Weights of a small transformer language model: biases, 101M tokens.
Each number is 128 + 32 x the weight over its row's rms, rounded and kept within 0 to 255. Layers, rows and columns count from 0. The size above them is the row's rms in percent of the matrix's.

# layer 3 attention value, 64x64, rms 0.222, rows 18-63, columns 32-63
size [113  95  91 117  81 116  78 106  92 117  96 131  83 102  67  92  79  94  97  95  91 112 100  97  91  92 112  96  88 100  99  97 118  96 111 100 105  94  92  96 110  91  96 102  93  84]
[[174  93 105  98 131 183 130  92 135 139  45 156 136 178 134 158 109 123  88 119 123 192 108 134  83 141 132 125  85 134 141 175]
 [142 104 102 170 143  94 130 107  73 154 140 146 116 109  84 175  84 141 165  92  98 172 139 155 148 169 156 144  97 143 173  39]
 [100 151 146  92 117 127 140  99 138  88 158  80 103  75 185 137 150 144 167 137 184 105 136 148 102 104  98 158 117 162  74 141]
 [115 133 116  55 131 143 164 142 108 153 199 129 139 112 132 173 164 117 207 108 114 164  63 124 118 138 126 106 188 152 177 156]
 [121 133 148 142 150 162 152 102  94 151 125 103  98 118 179 122 144 123 140 209 124  57 115 116 161 153  97  81 113 148 178 157]
 [124  91 109  80 152 112 192  95 174 161 156  63  42 135 110 122 133  79 128 182 106 144 129 147 152 134 106 115 139 119 148 130]
 [ 75 125 157 154 110 111  96 127 159 123 144  99 116 184 212 149 132 113  75 133 120  89 128  68 158  66  88 109 115  89 117 152]
 [146 170  97 171 132 125 118  86 102 137  74 127  89 116 110  81 121 112 154 139 145 103 198 155 143 205 123 152 122 128  99  32]
 [138 138 157  84 115 126 160 165  69 142 155  86 218 120 121 132 127 119  86 138  88 145 134 131 116 113 102  72 199  75 121 197]
 [101 108 118 154 137 145 108 194  96  74 131  54 126  90 119 127 177 145 175 123 119 150 150  91  96 153 162 122  88 141 105 142]
 [151 149 125 211 130 164  85 115  92 130  89 117 111  77 128 161 192 150 120 164 132  84 118  97 184 106 156 149  86 116 147  75]
 [164 148 153  66  97 170 116 135 132 134 123 191 213 168  94 178 196 122 105 168 106  99 103 156 140 153 117  88  92  42 152 122]
 [103 146 174  40 103  87 210 119 158 138 185 137 116 205 143 183 155  99 131 126 111 140 113 184 102 156 136  80 153 116 158 113]
 [105 179 129 158  89 136 120 108 167 112 118 156 143 109 171 148 173 138 241 112 106  77 128 130 125 144 110 113 148 137 162 153]
 [132 158 125 133 129  65 161 117 110  78 171  94  85 136  84 153 105  81 125 127 155 109 153 166 112 164 127 201 164 175 120 131]
 [137 171  76 179 149 122 126 104 107 138 115 142 118  96 125 181  55 147 201  89 121 152 122 149 142 184 153 125 161 163 148 109]
 [ 84 159 123 146 144  96 113 149 126 128 108 108 111 151 145 180 117 106 116 142  56 111 166 151 121 154 143 104 172 135  90 166]
 [124 204 194 189 121 162  79 177 131  82 141 146 215  86  61 116 160 120 165  98 124 115 108 136 123 143 118 119 121 147 101 122]
 [ 92 108 147 139  29 130  77 127 137  75 146 112 145 144 150 154 113  96  99  39 127 133 107 157  67 129  89  94 147 107 138 158]
 [170 170 118 159  87 105 124 145 157 136 123 146 120 149 145 125 106 126 116  77 175  57 125 151 132 114 163 104 107 138 158  51]
 [102  15 123  98  83 113  95 104 123 135 116  82  67 144 113 104 125 123 105 117 147 162 134 123  86 103 114 162 140 144 142 167]
 [140 131 120 100 153 114 155  73 186 159 123 133 166 167 146 141 123  99 102 181 167  84 158 139  45 139  91 164  66 111 128 128]
 [153 101 114 151 103 115 107 154 136 131 155 141 125 107 121  96 104 139  84 119 140 106 164  97 154 136  94 176 214 125 120 155]
 [120 117 134 133 160  92 100 196  96  84 117  92 120 205 102 128 107 172 104  70 111 127 121  90 126 155 172  56 155 110 170 106]
 [169 136 138 181 109 142 110 110 106 119  90 143 130  62  91 108 168  78 159 117 149 137 149 133 156 125 130  88 121 115  94  94]
 [120 147  76  91 114 164 156 146 195  78 144 128  94 130 172 139  83 149 110 130 112  94 111  87  77 120  58 100 127 115 158 137]
 [115  36 126 115 176 126 155 109 153 166 113 118 100 232 172 117  94 135 135 148 128 154 163 169 155 143 157 124  91 115 121 140]
 [102 113 135 148 183 125 144  75  81 155 106 148 204 151 114 170 148 133  51 156 104 167 117 141 141 126 124 160 133  52  48 147]
 [165 151  93 137 129  92 142  97 119 191  89 192 119 114  98 118 104 139 104 201 163 167 193 143 113 187 119 128 184 140 132 157]
 [138 135 115 100 180 143 127  93 126 129  89 175 169 157  95 115 121 100  91 165 136 182 144 172 171 160  83 140  76  64  97  78]
 [104 167 126 176 131 140 135 139 153 156 110 161 121 131 132 102 108 127 108  97  94 114 132  87 128 121 149  77 115  86 123  80]
 [123 133 128 144  85 147 105 122  95  75  86 103 146 107 131 194 118 201 103 156  68 137 119 152 172 102  92  95 102 115 169  88]
 [118 139 110 146  73 160  90 116 113  92 134 116 149 126 109 119 108 130 144  96 164 177 146 124  95 243 161 107 105 141 158 121]
 [155 156 113 116 124 161 115  71 145 141 150 159 135  98 101 175 206 106 163 116 171 148 120 102  75 159 105 142 138 111 148 176]
 [140 112 112 115 126 104 109 137 182  93  79 171 127 112 139 186 131 184 114  87 120 161 122 147 104 119 108 114 136 164 171 147]
 [107 131 151 112 110 123 106 184 142 118 190 141 155 190 171 131  70 188  76  94 155 155 112 120 124 103 135 100 140 139  91 121]
 [174 102 131  85 113 145 134  46 164 172 103 158  96 125 128 131 108 133 152 171 164 109 157 118 123 145  71 170 125 124 141  80]
 [ 87  88 126  81 147 109 145 116 140 133 150  93 141 118 109 148 133 148 165 169 158 134  80 132 101 136 150 206 121 182 106 166]
 [145  98  78 121 143 108 131 128 144 171 169 135 160 180 119 107 118  58 143 121 133 176 128 137 165 188  97 117 163  89 108 106]
 [173  76 137 108  99  95 162 135 129  43 114 116 188 133  69 157 151 150 136  90  91 103 115 133 132 135 107 146 131 112 150 114]
 [129 102 108 125 143 127  93 124  99  78 141 112 151 120 154 155 102  95  79  91 128 172 118 165 148 144  98 137  96 145 125 182]
 [105 157 111  91 158 109 130 150 149  92 124  99 163 101 120  99 146  61 106  98 142 230 104 164  86 114 104 102  98 143 179 138]
 [161  99 178 121 124 167 189 128  51  95 132 120 169 103 118  78 123 139 111  91 140 138 132 173 123  67 138  94 172 123 113 124]
 [153 125  98 142 107  89 129 139 111 147 200 122  95 180 113 159 139 148 130 154  84 132  93 128 118 145 164 158  96  78 141 148]
 [108 146 117 109  97 173 128 144  91 159  99 138 208  90 109 112 135  73  96  98 167  49 139 127 158  78 165 117 124 103  94  78]
 [116 163 148 121  95 127 154 163 169 140 202 182 155 141  93 132 118  85 100  57 125 141 140 125 154 103 167 145 148  91 162 101]]
# layer 3 attention output (transposed), 64x64, rms 0.195, rows 18-63, columns 32-63
size [111  95  94 127  86 124  91 112  88 120 112 120  79 117  69  95  87  86  86  92  87 110 102  92  92  88 115  86  92  96 102  94 110  94 109  91  96  88  94 101  99  93  88  99  93  80]
[[111 165 137 122 153  29 111 176  81  69 133 122 125 134 157 123 122 141 102  78 134 104 143 165 183 143 111 114 138 148 159 128]
 [141 124 126 111 113 158 129 171 134 157 174  45 150 123 173 150 176 109  93 147 111  99 135 118  94  80 121 112 156 114 161 146]
 [127 154 114 138 157 100 136 157 116 156 139 164 174 122  64 117 120 109 123 125  99 174 135 172 153 141 132 111 139 131 160 152]
 [152 115 161 176 131 129  97 159 146 120  45 122  95 130 124  66  79 122 116 168 151 101 138 185 150 119 107 164 101  86  92 140]
 [107 143 105 138  91 123 150 171 108 149 127  94  96 124  72 140  97 141 113  89 150 157 120 115 135 100 119 163 136 181 125 137]
 [117 112 155 183  74 116 117 125  85 109 123 163 159 126  92 175 123 127 151 121 145 105 160  60 123 149 174 193 115 119 136 144]
 [190 154 144 137 146 172 143 150 125  97 186 155 145 155  86 126 146 149 201 156 141 142 156 138 109 194 134 118 149 184 119  95]
 [113 115  79 113 118 183 157 150 136 164 177  94 133 157  78 164 136 132  73 106  88 130 117  72  91  65 154 105 129 110 124 197]
 [127 119 160 163 174 133 109 126 118 137  88 161  83  85 134 135 105 164 162  90 214 150 158 125 127 153 104 141  95 172 151  77]
 [ 68 137 116 114 137 121 148  75 174 183 138 127 127  75 143 177 147  98  86  99 107 178 148 153 170  94  81 169 132 132 144  86]
 [128 182  86 100 127 133 190 143 183 148 158  56 155 107 114 110 122 133 130 101 143 182 150 139 120 131 166 157 199 157 104 184]
 [109 143 102 168 172 113 126 141 184  84 130 106  87 129 170  82  56 168 183 100 182 141 120 166 186 151 177 154 148 163 107 140]
 [103 117 101 255 108 163  73 193 138  82 106 175 141 128 130  71  97  95 151 164 127 122 118  93 131 128 163 123 104 120 103 128]
 [163 108 127  92 168  97 168 126 113 166  93  94 147 172 150 121  86 134  68 145  80 110 123 167 173  91 143 106 144 157  93 128]
 [177 116 148 157 103 158 115 165 135 136 115 116 114 117  56 149 161 140 134 154  73 103 153 147  51 165  87 177 108 110  95 186]
 [159 137 107 145  95 116 112 143 144 123 118  54  70 190 145  81 130  92 111 207 117 118 101  94 106 103 123 132 106  98 150 164]
 [137 116 149 139 119 187 176 172 179 140 111 113 132 178 153 111  82 158 144 189 137 124 136  95 153  88 128 119 128 120 113 128]
 [ 79  99 111  94 117 102 167  96 137 178 117  79  92 146 183 133 128 151 133 109 137 155 138 174 195 142  89 110  99 138 152 107]
 [151  91 123 151 106 169 108  87 101 135 114 159 174 165 127 128 189 133 136 180  96 112 129 107  83 146 113 122 121 147 105  96]
 [157  83 117 147 146 134  71 116 120 125 107 134 106  88  84 114 111  99 104 146  98  81  80 135  76  75  93 145  50 107  72 120]
 [156 150 160 140  81 170 166  90  94 138 112 147 139 147  78 153 136 147 159  91 139 117 112 109  78 103 150 124 158 179  73 111]
 [142 165 125 159 111 123 143 113 135 106 151 114 162  82 112  90  65 124 143  96  95 124 108  94 138  72 150  54 142 177 134 128]
 [169 104 156 111 138 115 118  69 141 151 124 102 133 141 158 180 117 145 158 133  86 119 101 160  87 196 120 131  55 124 161 101]
 [108  79 117  98 101 125 110 110 115 133 102 178 130 146 186 140 195 101 100 165 165 100  82  91 109 151 133 153 118  94  90  92]
 [124 115 108 150 154 131 123 124 141 143 143  44 115 127 109 139 111 100 132  36 113 105 115 169 145  83 141 151 134 117 101 118]
 [159 133  80 152 150  61 133  66  89 121 156 161 179 103 103 177 107 106 154 149 138 125 142  88 135 174 142 190 125  92 151 145]
 [ 94 137 113 175  88 126  73 161 112  93 147 171 153 127 125 109 131 142 113 162 134 139  71  82 138  92 140  92 113 134  71  86]
 [ 89 171 160 151 131 139 115 164 159  92 153 123 143  71 217 173 102 125 165  92 186 115 159  83 105  66 110 108 127 138 160  91]
 [148 141 132 168  79 159 111 122 117 114 142  87 142 146 111 116 133  50 140  93 110  85  86 157  59  90 127 100 146  93 193 166]
 [ 92 127  99 126 168 114 139 159 109 120 207 152  72 185  85 153 125 137 140  97 129 112 131  67  95 102 150  96 102 137 174 101]
 [143  95 126 101 125  84 176 122  67 156 166 212 129 148 168 178 165 144  82 153 107  96 134 103 161  99  84 139 152 132 121 101]
 [ 82 106  86 115 179 162 150 134 135 148 126  98 131 118 147  68 118 100  92 145 164 176 125  81  79 121 130 152 158 143 169  93]
 [ 90 137  58 161  75  94 120 123 148 170 139 127 183  94 154 150 139 170  63 177 120 128  60 160 106  81 113 146 168 111 106 190]
 [136 164 138 166 105 131 143 128 169 145  81 129 135 149 162  75  98 107 162  88 173 122 133 118 141  67 166 172 121 140 127 158]
 [139 179 133 124 154 105 141 130 110  59 120 118 153 167 175 116 124  92 174 124 104  81 153 165 127 178 198 143 223 132 126 141]
 [130 108 128 155 168  92  62  88 133 127 104 122 135  82 181 150 127 119 127  92 155 139 116 164 108 176  96 109  48 110 161  77]
 [138 120 133 170 134 115 156 168  79 101 166 126 138 172  81 124 120 140 106  68 121 114 149  98 102 107 205 137 135 138 140 205]
 [ 90 187 156 111 131 131 128 109 151  97 100 121  90 141 105  90 130 138 110 133 106 230 168 112 128 155 137 106  96 168 158 145]
 [103 142 127 150 128 190  88  78 151 106 144 180 128 147 138 200 156 187 176 133 138  94  73  83 166 147 134 112 109  88 174 127]
 [ 57  84  97 111 207 122 102  93 142 120 115 140 138 138 153 139 120 169 104 155  78 162 132  79 159 173 175 173 112  89 162 159]
 [167 104 136 104  73 148 140  77 109 136 174  91 117 105 115 137 149 134 138  81 104 100 142 165 136 120 119 101 129 120  92  42]
 [ 96 146  90 185 116 126 114 134 147  92 120 171 103  75  85  72 131 121 162 128 181  81 126 138 128 165 129 138 155  71 147 116]
 [ 86  94 126 181 131 144 121 130 123 115 124 136 145 138 125 167  65 166 144 110 187 148 157 161 115 166 126 158 106 124  87 158]
 [153 132 107 118 157 167 118  80 166 172 143 129 146  26 125 135 147 114 114 102 130 108  92  84 154 109  72 127 102 100 155 130]
 [143 117 115  61 192 129 104 154 140 127 131  93  71 172 138 117  75 180 151 142 152 151 151 130  84 107 110 107 148 175  76 131]
 [135  96 153 188 166 125  83 109 164 134 105 128  49 126 148 165  80 181 142 123  92  73 133 122 126 110  97 150  55  88  92 123]]
# layer 3 attention query, 64x64, rms 0.193, rows 32-63, columns 32-63
size [105 164 102 102 117 112 112 119  91 115 135  98 107 112 102  94 106 113 115 112 103 106 114 113  96 137  92 111  92  86 123  86]
[[ 99 130 122  77 118 109 135  83 120 121 194 181 207  89 138 149 121 149 111 116 152 116 134 175 143 116  77 124  50 160 187 132]
 [122 138 158 139 167 101 103 103 149 141  93  91 181  77 122 142 153 167  88 164 149 165 142 140 157 147  84 126 139 126 149 155]
 [154  95 177 119 114 165 179 139 107 137 150 116 114 102  96 160 102 111 171  75 175 107 129 108  47 177 116 123 125 163  67 182]
 [131  87  86 107 103 123 102 111 109  69 150 140 125  61 131 149 160 170 118 114 112 145 109 113 119  69 138 112 125 145 101  40]
 [111 122  93  88 155 103 127 113 149 129 173 130 112 143 134 161 185 139  82 204  86 106 143 126 151 110 163 189 114 119 144 121]
 [133 134 157 119 121 184  85  88 106 162 156 133 116 129 161 138 143 178  82 157 124 140 128 120  91  55  93 139  76 204 100 104]
 [102 146  81  83 118  88 117  90 126 102 196 144 129 141 122 175 149 126 169 122 125 127 194 160 152  94 149  88 114 141 165 138]
 [103 141 185 111 182 136 130 132 129 152 133 169 145 104 191  76 121 161 137 128 118 174 144 110 130  63  79 131 130 154 113 163]
 [153  91  65  58 169 144 135 111 131 106 167 116 131 159 134 113 126 165 163  98  75 155 143 123  76 178 179 178 140 110 132  96]
 [159 111 124 127 161  99 116 109  87 138 140  82 113 165  98 198 153 130 117 107 116 170 120  63 132 132 125 111 110  74 124 108]
 [118 144  77 144 143 139 176 112 146  95 108 153  68 116  83 134 104  98 132  44 127 136 104 105 160 152 155  92  89 112 121 115]
 [158  92 184 123 119 129 116 152 163 112  75 111 181  58 160 131 108 135 124 117 141 103 145 162 135 134 161 186 178 112 182 163]
 [154 114 132 158 178 104 138  93 140 120 103 115 112  98 146 136  87 175 118 161 112 120 148 112  88  97 122 127 161 133  52  71]
 [112 163 115 120 127 156 133 166 112  81 183 130 150 126 158  67 144 209 101 161  88  74 168 160 120 147 160 126 151 132 137 109]
 [179 124  52 132 128 165 156 132  77 125 174 125 106 189  59 129 163 108  89 104 145 101 149 101 125  96 105 137 145 105 145 149]
 [131 135 141  71 150  83  80 111  90 119 108 140  99 103 173 117 109 130 137 162 141  95  93  68 123 181 117 139 112 147 176  93]
 [132 160 129  86 160 134 167 157 160  87 118 149 178 186 161 125 143 143 134 157 119 155 117 112 140 133 188 143 127 139 171  92]
 [135 130 228 126 133 115 141 122 137 157 141 126 143 108 119 101 143 149 164 141 151 154 130  39  96  98 167 139 156 127 161 108]
 [ 90 130  98 121 138 158 139 136 141 148 138 117  52 122  92 108 126 102 147  74 159 172 140 126 183 125 137  83 172 119 138 104]
 [118 142 143  91 148 106  93 100 120 136 154 138 172 135 135 129 224 142  79 169 102 138 174 115  94 172 115 170 153 181 139 127]
 [117 135  58 120  94 194 164 215 108 194 145 120 104 206 129 183 121 159 115 142 113 121 120 148 101 145 125 133 157 117 148  98]
 [192 112 127 151  94 170 105 114 122  84 156 123 124 107 141 100 139 128 120 163 141 108 113 152  64 119 148 160 107 122 157 182]
 [136 153 158 108 186  88 147 145 106 103 108  81 168 119 173  91  81  83 112  83  82 129 142 147 147 127 161  83 106 117 124 153]
 [140 201 110 173 158 129 114 107 124 103 175 137 115  91  85 154 123 119 133 110 155  94 129 138 104  88 174  87 146 107  47 160]
 [159 101 154  81 148 154 106 154 159 136  95 150 112 119 114  91  75  71 142 164 158 152 134  87  77  62 101  94 123 109 111 120]
 [ 77 103  70  99 123 132 178 157  98 110 170 119 120 101 148 134 107 113  91 104 112  87 140 129  77 145 115 174 127 133 194 133]
 [106 130 135 166 121 129 164 149  93 104 132 121  84 169  29  86 131 144 150  77 133 111 133 138 151  71  95  93  90 143 110 105]
 [178  96 139 164 191  60 118 155 146 115 121 148  83  82 117 103 139 102 106 134 174 166 133 122 121 124 127 144 137  92  83 133]
 [125 165 142 121  81 125  91  80 157  71 134  63 155 137 165 190 134  94 165 149  96 124 162 151 168 107 180 195 144 119 132 120]
 [186 106  98 101 181 144 108 149  90 197 113 107 117  82 103  92 148 138  95 117  98  83 134 121  96 146 132 113 101  99 115 164]
 [103  99 110  46 118 179 139  98  91 136 172 108 136 143 134 165 113 186 150 129 122 111 168 153 105 119 149 127 150 162 158 124]
 [118  41 115 152 105  95  93  80 134 124 122 135 120 136 140 120 141 160 122  54 157  81 100 111 141 113 149 105 117 148  71  72]]
# layer 3 attention key, 64x64, rms 0.187, rows 32-63, columns 32-63
size [101 146 108  98 121 106 125 123  99 114 138 103 104 118 105  94 100 109 115 117 107 116 124 110 105 142 102 121  89  94 118 103]
[[ 96 122  87 150  83 128 135 130 108  95 131 108 107 219 110 160 169 149 121 161  41 128 141 107 173 130 170 147 163  77 156 120]
 [146  80 104 110 126 189 151 135  81 153 160 158 154 158 211 163 138 156  95 134  84  99 170 126  81 128 177 188  98 166 158  88]
 [106 117 172 165 151 111 101 168 193 144 145 143 175 127 128 140 155 125 122 149 131 185 136  99 177  60 140 160 112  86 118  55]
 [202 167 135 135 116 130 105 169  89 179 119 120 120 153 117 103 132 119 144 185 100 101 129 149 156  90 152  60 127 197 128 142]
 [ 71 183 128 131  89 159 140 159 113 138 109 100 155  97 149  99  51 128 127  90 153 102 158 151 105 166 122 129 130 147 122 113]
 [148 135  82  94 184  84 162 131  83  94 158 151  98 153 109 107 185 111  71 115  66  91 137 136 104 110 103 123 129 124 191  77]
 [115  97 111 134  91 121 158 148 128 125 114  98 110 116  57 154 142 174 154 109 173  63 109 106 114 178  77 125  84 100  72 133]
 [159 110  84 100 122 124 100  98 156 105 160  68 129 115 156 139 158 112 124 147 132  45 100 201 135 168 142 165 127 127 156  96]
 [ 93 134 152 210  43 102 186 114 114 127 136 122 181 110 100 115 139  97 137 188 148 131  66 122 102 161 105  55 125 101 131 123]
 [132 134 143 158 143 156 175 144 187 114  52 123 132 125 100  98 119 129 126 103 108 117 109 130 140 149 102 154 144 106 102 136]
 [158 111 181 131 151  72  96 124 167 163  56 117 142 115 157 151  95  80 143 149 128 175  93  93 205 148 131 100 150  97  85 168]
 [ 86  97  98  54 139 160 127 107 143 171 133 157 121 139 123 115 109  87 102 127 123 151 138 100 161  96 161 122 159 232 136 127]
 [110 157 122  96  97 154 110 132  94 143 132 139 151 163 188 131 119 122 105 140 124 131 103 161 147 179 114 106 105  98 187 193]
 [132 100  70 148 129 163  98  79  75 129 139 162 108 191 106 131 121  84 155 115 114 120 109 148  49 170  85 120 102 123 140 113]
 [ 77 138 163  99 147  44 159 126 151  92  81 125 143 174 160 122 130 130 135 110 108 170 104 130  94 175 135  85 129 122 134 100]
 [ 94  89 104 146 144 206 150 103 128 140 151 114 149 124 120 111 152 146 105 128  84  99 177 165 127 136 139 176 130 120 151 161]
 [124 156 120 120 105 163 144 113 152 171 156 116  53 123  97 102 133  99  34 156 153 109  95 187 146 144 106  87 118 104 158 105]
 [208 167 137 136 133 174 108 120  96 100 141 129 176 122  98 131 128 137  86 149  92  97 156 213  84 166 137 161 123 115 164 160]
 [161 130 168 114 136  65 149  86 151 138  39 158 132 110 117  95 125 133 163 106 167 130 108  98 147 175 163 125 117 143  80 157]
 [139 140 124 103 126 188 134 112  80 108 177 112 124 178 195 118 124 147 128 128 127  98 145 182  92  98  83 132 113 143 170 119]
 [116 161 128 130 185  69 106  80 142 102  83 118 127 132 144 158 151 135 126  99 141 153  67 111 147 140 118 109 143  29  90 146]
 [101 207  94 131 129 117 162 178 136 122 133 133 133 132 115 143 153 156  84 133 117 106  82 183 167 122  90 112 148 106 140 123]
 [175 115 146 131  65 126  74  56 135 167 136 145 145 131 118 134 140 118 125 154 146 125  95 112 158 118 149 158 149 170 140 114]
 [100 100 122 116  93 142  90 170 160 115  85 105 103 158 116  66 172 126  92 156  94 139 122 109 106 168 118 161 155  80 129 104]
 [173  96 124  96 147  47 150 146  97 112  80  71 138  94  97 177 129 119  45  68 150 187 116 113 129 180 111 119 169 154 169 152]
 [ 87 134 102 176  99 165 204 139 128 149 130 116  97 182  93 136 174 117 129 101 176 103 110 151 151 190 101 111 130  65 115 132]
 [163 120  86 104  92 121 141 156 132 198 115 100 149 110 138  86 183 155 159 132 175 163 133 143 108 170 124  70 166  70  76 162]
 [113 131 120 101 163 117  86 112 145 127  94  86 166  94 184  76 117 103 121 103 139 120 129 171 169 111 170  74 151 169 182 183]
 [101 116  89 189  98 147 151 202 129 131 131 187 109 141  65  54  94 146  70 148 137 105 127 162 112 128 106 137  98 155  98 161]
 [183 122 180 142 162  75  86  92 108  82 152  79 165 168 123 111 165 125 105 162 162 153 111  74  82 133 107  99 169 137 128 112]
 [116 138  97 149  91  77 160 174 152 118 103 150  99 112 135 156 202 100  80 136 134  73  88 144 129 157 127 180 177  86 137 134]
 [ 73 209 122  84 142 138 107 183 123 158 119 140 145 138 148 127 213 117 152 158 101 160 175 192 124 153 110 123  98  94 182 134]]
# layer 3 MLP up, 256x64, rms 0.179, rows 0-21, columns 32-63
size [113  89 114  91 128 108  97 103 100  96 103 106 101  99 110 126  95 108  95  85  81  98]
[[136  98  94 108 143 160 188 160 187 112 102 192 137  87  92 193 149 174 134 150 181 107 119 102 135 100 118 173 122 115 156 127]
 [165 139 133 105 136 117 176 137 177 100 127 195 129  53  74 125 146 204 110 142 126  97 141 138 189 157 109 162 186  93 114  68]
 [ 96 128 121 129 152 165 159 112 115 129 116 132 110 153 109 137 160 100 148  57  76  99 157 155  97 150 178 122 140 153  77 165]
 [202  91 150 139 116 135 179 140 100 194 180 100 128 127  75 139 134 152  90 104 167  97 102 140 169  67  86 152 114 133  96 136]
 [122 180 128 156 178 130  68 142 168 192  95 103 122 106 138  93 177 107  98 126  94 123 117 107 102  99 118  71 108  98 136 154]
 [ 92 106 132 103  84 118 162 140 101  83  83 192 106 114 181 103 143 114 173 138  58 135 126 104  72 128  60 163 161 175 107 152]
 [139 141 139 166 128  81 143  77 148  95 147 108 118 128 122 131 192 113 148 236 116 124 145 186  71 128  95 125 168  93 113 102]
 [144 153  50 123 132  77  71 125 180 134 119 158  98 127 165 161 120 126 114 133 112  79 111 156 113 152 134 141 157 128 138 148]
 [114  97 156 113 126 171 148 141 145  96 134 145 109  94 162 148 144 178 110 158 132 168  98 179 168 120 111 150 135  83 137 146]
 [189 137 115 112 121 157 184 124  63 134  70  83 174 154 143 145 120 127 108 131 170 173 107 184 147 188 148  59  94  80 155  94]
 [116 120 135 144 147 110 166 146 114  95 161 198 113 186  96 146 125 143 150 113 146 163 180 157 120 135 128 148 104 190 117 150]
 [154  99 109 152 139  85 144  96  66  89 124 170  92 156 124 113 116 109 128 145 152 183 135 137 127 153 136 174 168 156 214 108]
 [ 58 109 150 132 103 116 101 118 136 153  97  87 147 137 188 113 157 175 133 129 148  47 111 122 115  94 102 125 185  60 146 157]
 [173 105 135 118 117  77 122 153 137 135 127 100  36 157  85 142 145  56  94 130 163 100 123 150 119 212 122 162 119 150 151 120]
 [144 104 122 113  81 142 162 147 104  76 164  93  77 184 135  83 125 146 136 138 125  82 108 103 126 137 120  99 123 110 177 140]
 [111  93 164 203 144 145  91 129 156 145 147 120  92 155  74 131 118 109  85 118 143 180  56  96 119 131 168 136 156 179 177 127]
 [146 104  89 122  69 144 116 143 121 138 105 164  41  84 160 175 123 120 174 122 110  93 105 148 197 131 132  97 131  75 143 189]
 [ 87  90 105  91 138 132 159 100 130 112 113 118  95 152 141 148 122  75 157 121 184 148 130 118  91 168  88 191 116 107 130 133]
 [114 117 124 143 108 171 140 188 150 128 193  62 108 160 103 104 119 189 128 122 119 121  97 125 130  93  89 113 104 116 121 158]
 [152 150 212 178  96 153 108 159  71 145  93 153 104 158 115 155  73 105 145 154 102  75 156  96  50  94 120  78 133 153 121 169]
 [137 113  99 153 151 138 113 177 128 128 134 179 105  89  98 104 135 145 150 173 170 165 110 138 105 154  92 180  67 141 157 128]
 [ 90 118 101 154 122 104 129 148 153  90 107  82 117 122 168 207 153  98  61 174 152 142  83 107 125 147 142 126 175 150 161 122]]
# layer 3 MLP down (transposed), 256x64, rms 0.162, rows 0-21, columns 32-63
size [123  84 107  92 109  88  94  99 106  93  97 103  84 109 107 114  96  95  96  93  87  97]
[[112 107 169  81  96 102 128 100  53 165 156  79 120  85 108 105 123 108 156 117 136 106 143  99 149 106 147 151 210  85 164 127]
 [157 144 176 111 104 125 139 168 113  66 114 145 104 142 153 120 145 124 123 115 150  85 132  77 170 193 162  93 165 124 166 113]
 [ 97 121  61 148 107 136 111 101 152 126 150 101 118  95 114 106 128 122 165  87 175 108 116  92 152 124 153 132 184 178 187 152]
 [101 167 123 103 153 113  92 177  48 162 167 152 107 138 159  87 193 129 120 129 133 163 183 110  70 144 131 134  76  71 131 120]
 [136  73 120 114 164 191 159 115 133 126 128 169 197 168  73  84 145 141 155 133 124 113  87  83 141 122 169 128 157 116 124 124]
 [128 124 115 145  81 125  95 183 140  87 123  81 106 161  70  98  81 209 208 163 148 104 138 110 153  97 100 167  77 102 124  91]
 [114 100 144  96 159 139 133 126 164 147 110 161 150 132 171 163 116 180  97 138  97 164 185 149 167 164 166 143 123 137 115 188]
 [ 98  76 116 139 170 126 131 126 103  82 176 116 134 101  97  83 167 170 131 124 158 169 142  96 106  90 183 140 162 141 117 155]
 [ 83 138 115 155 114 177 126  35 112 147  97 158 136 171 101 171 110  60 139 140 209 137 136 100 133  70 128 120 128 162 127 136]
 [150 190 154  95 129 119 197 136 152  76 171 109  48 115 183 170  83 186 128 142 112 124 177 132 127 134 145 130 197 111 128 110]
 [109 148 108 110 143 204  86  73 141 156 118  94 111  85 121 167 123 180 137 137 174 153  99  99  97 114 124 130 173 196 137  56]
 [ 95 123  65 136 168 142 181  94 145  55 145 166 116 108 119  61  95 102  99 164  90 149 120 127 179  93 116 169 126 139  95 104]
 [ 84 131 123 136 162 117  76  94  93 110 121 157 101 113 111 103 160 205  88 128 104 128 146 159 168  99 119 123 120  79 141 141]
 [160 197 153 154 112 111 112  97 117 128  78 135 169 128 164 130  95 110  95 123  95 101 130 138 129 113 105 127 126 124 104 173]
 [150  98 145 115 166 133 139  87 101 170 170 138 107 147 116 191 116 111  84 156 172 140  90 162 191 141 137 119 138 100 100 119]
 [145 147 186 167  63 107 157 130 198 152 146 129 101  91  74 167 141 171  89 123 115 155  98 177 118 123 126 154  75 171 134  81]
 [111 169 143 105 127 114 130 119  83 149 130  70 131 120 159 146 110 161 124  90 107 138 115  63  96 116 190 145 202 149 144 142]
 [142 171 181 121 106 135 102 108 103  75 125  56 167 153 156 158  72  74  48 152 183 160  80 102 160 193 107 106 132 155 106 132]
 [155 143  80 111 148 168 163  75 105  95  72  37 150 124 125 152 111 170 150 115  99 189 111 132 116  78 148  94 132 151 118 192]
 [170  66 148 113 136 103 139  93 146 128 160 138 108 106  63 136 115 125  95 157 108 117 157  91 113  57 122 147  67  60 109 123]
 [206 128 112 147 153 132 125 182 126 100 200  87 122 171 159 187  85 186 127 147 161 106 116 127 160 178 152 158 144 121 143 138]
 [ 88 110 122 121 109 161 130 156 101 145 142 116 185  84 154 140 148 145 122 113  71 126  91 118 125  75 107  42 121 142  63 126]]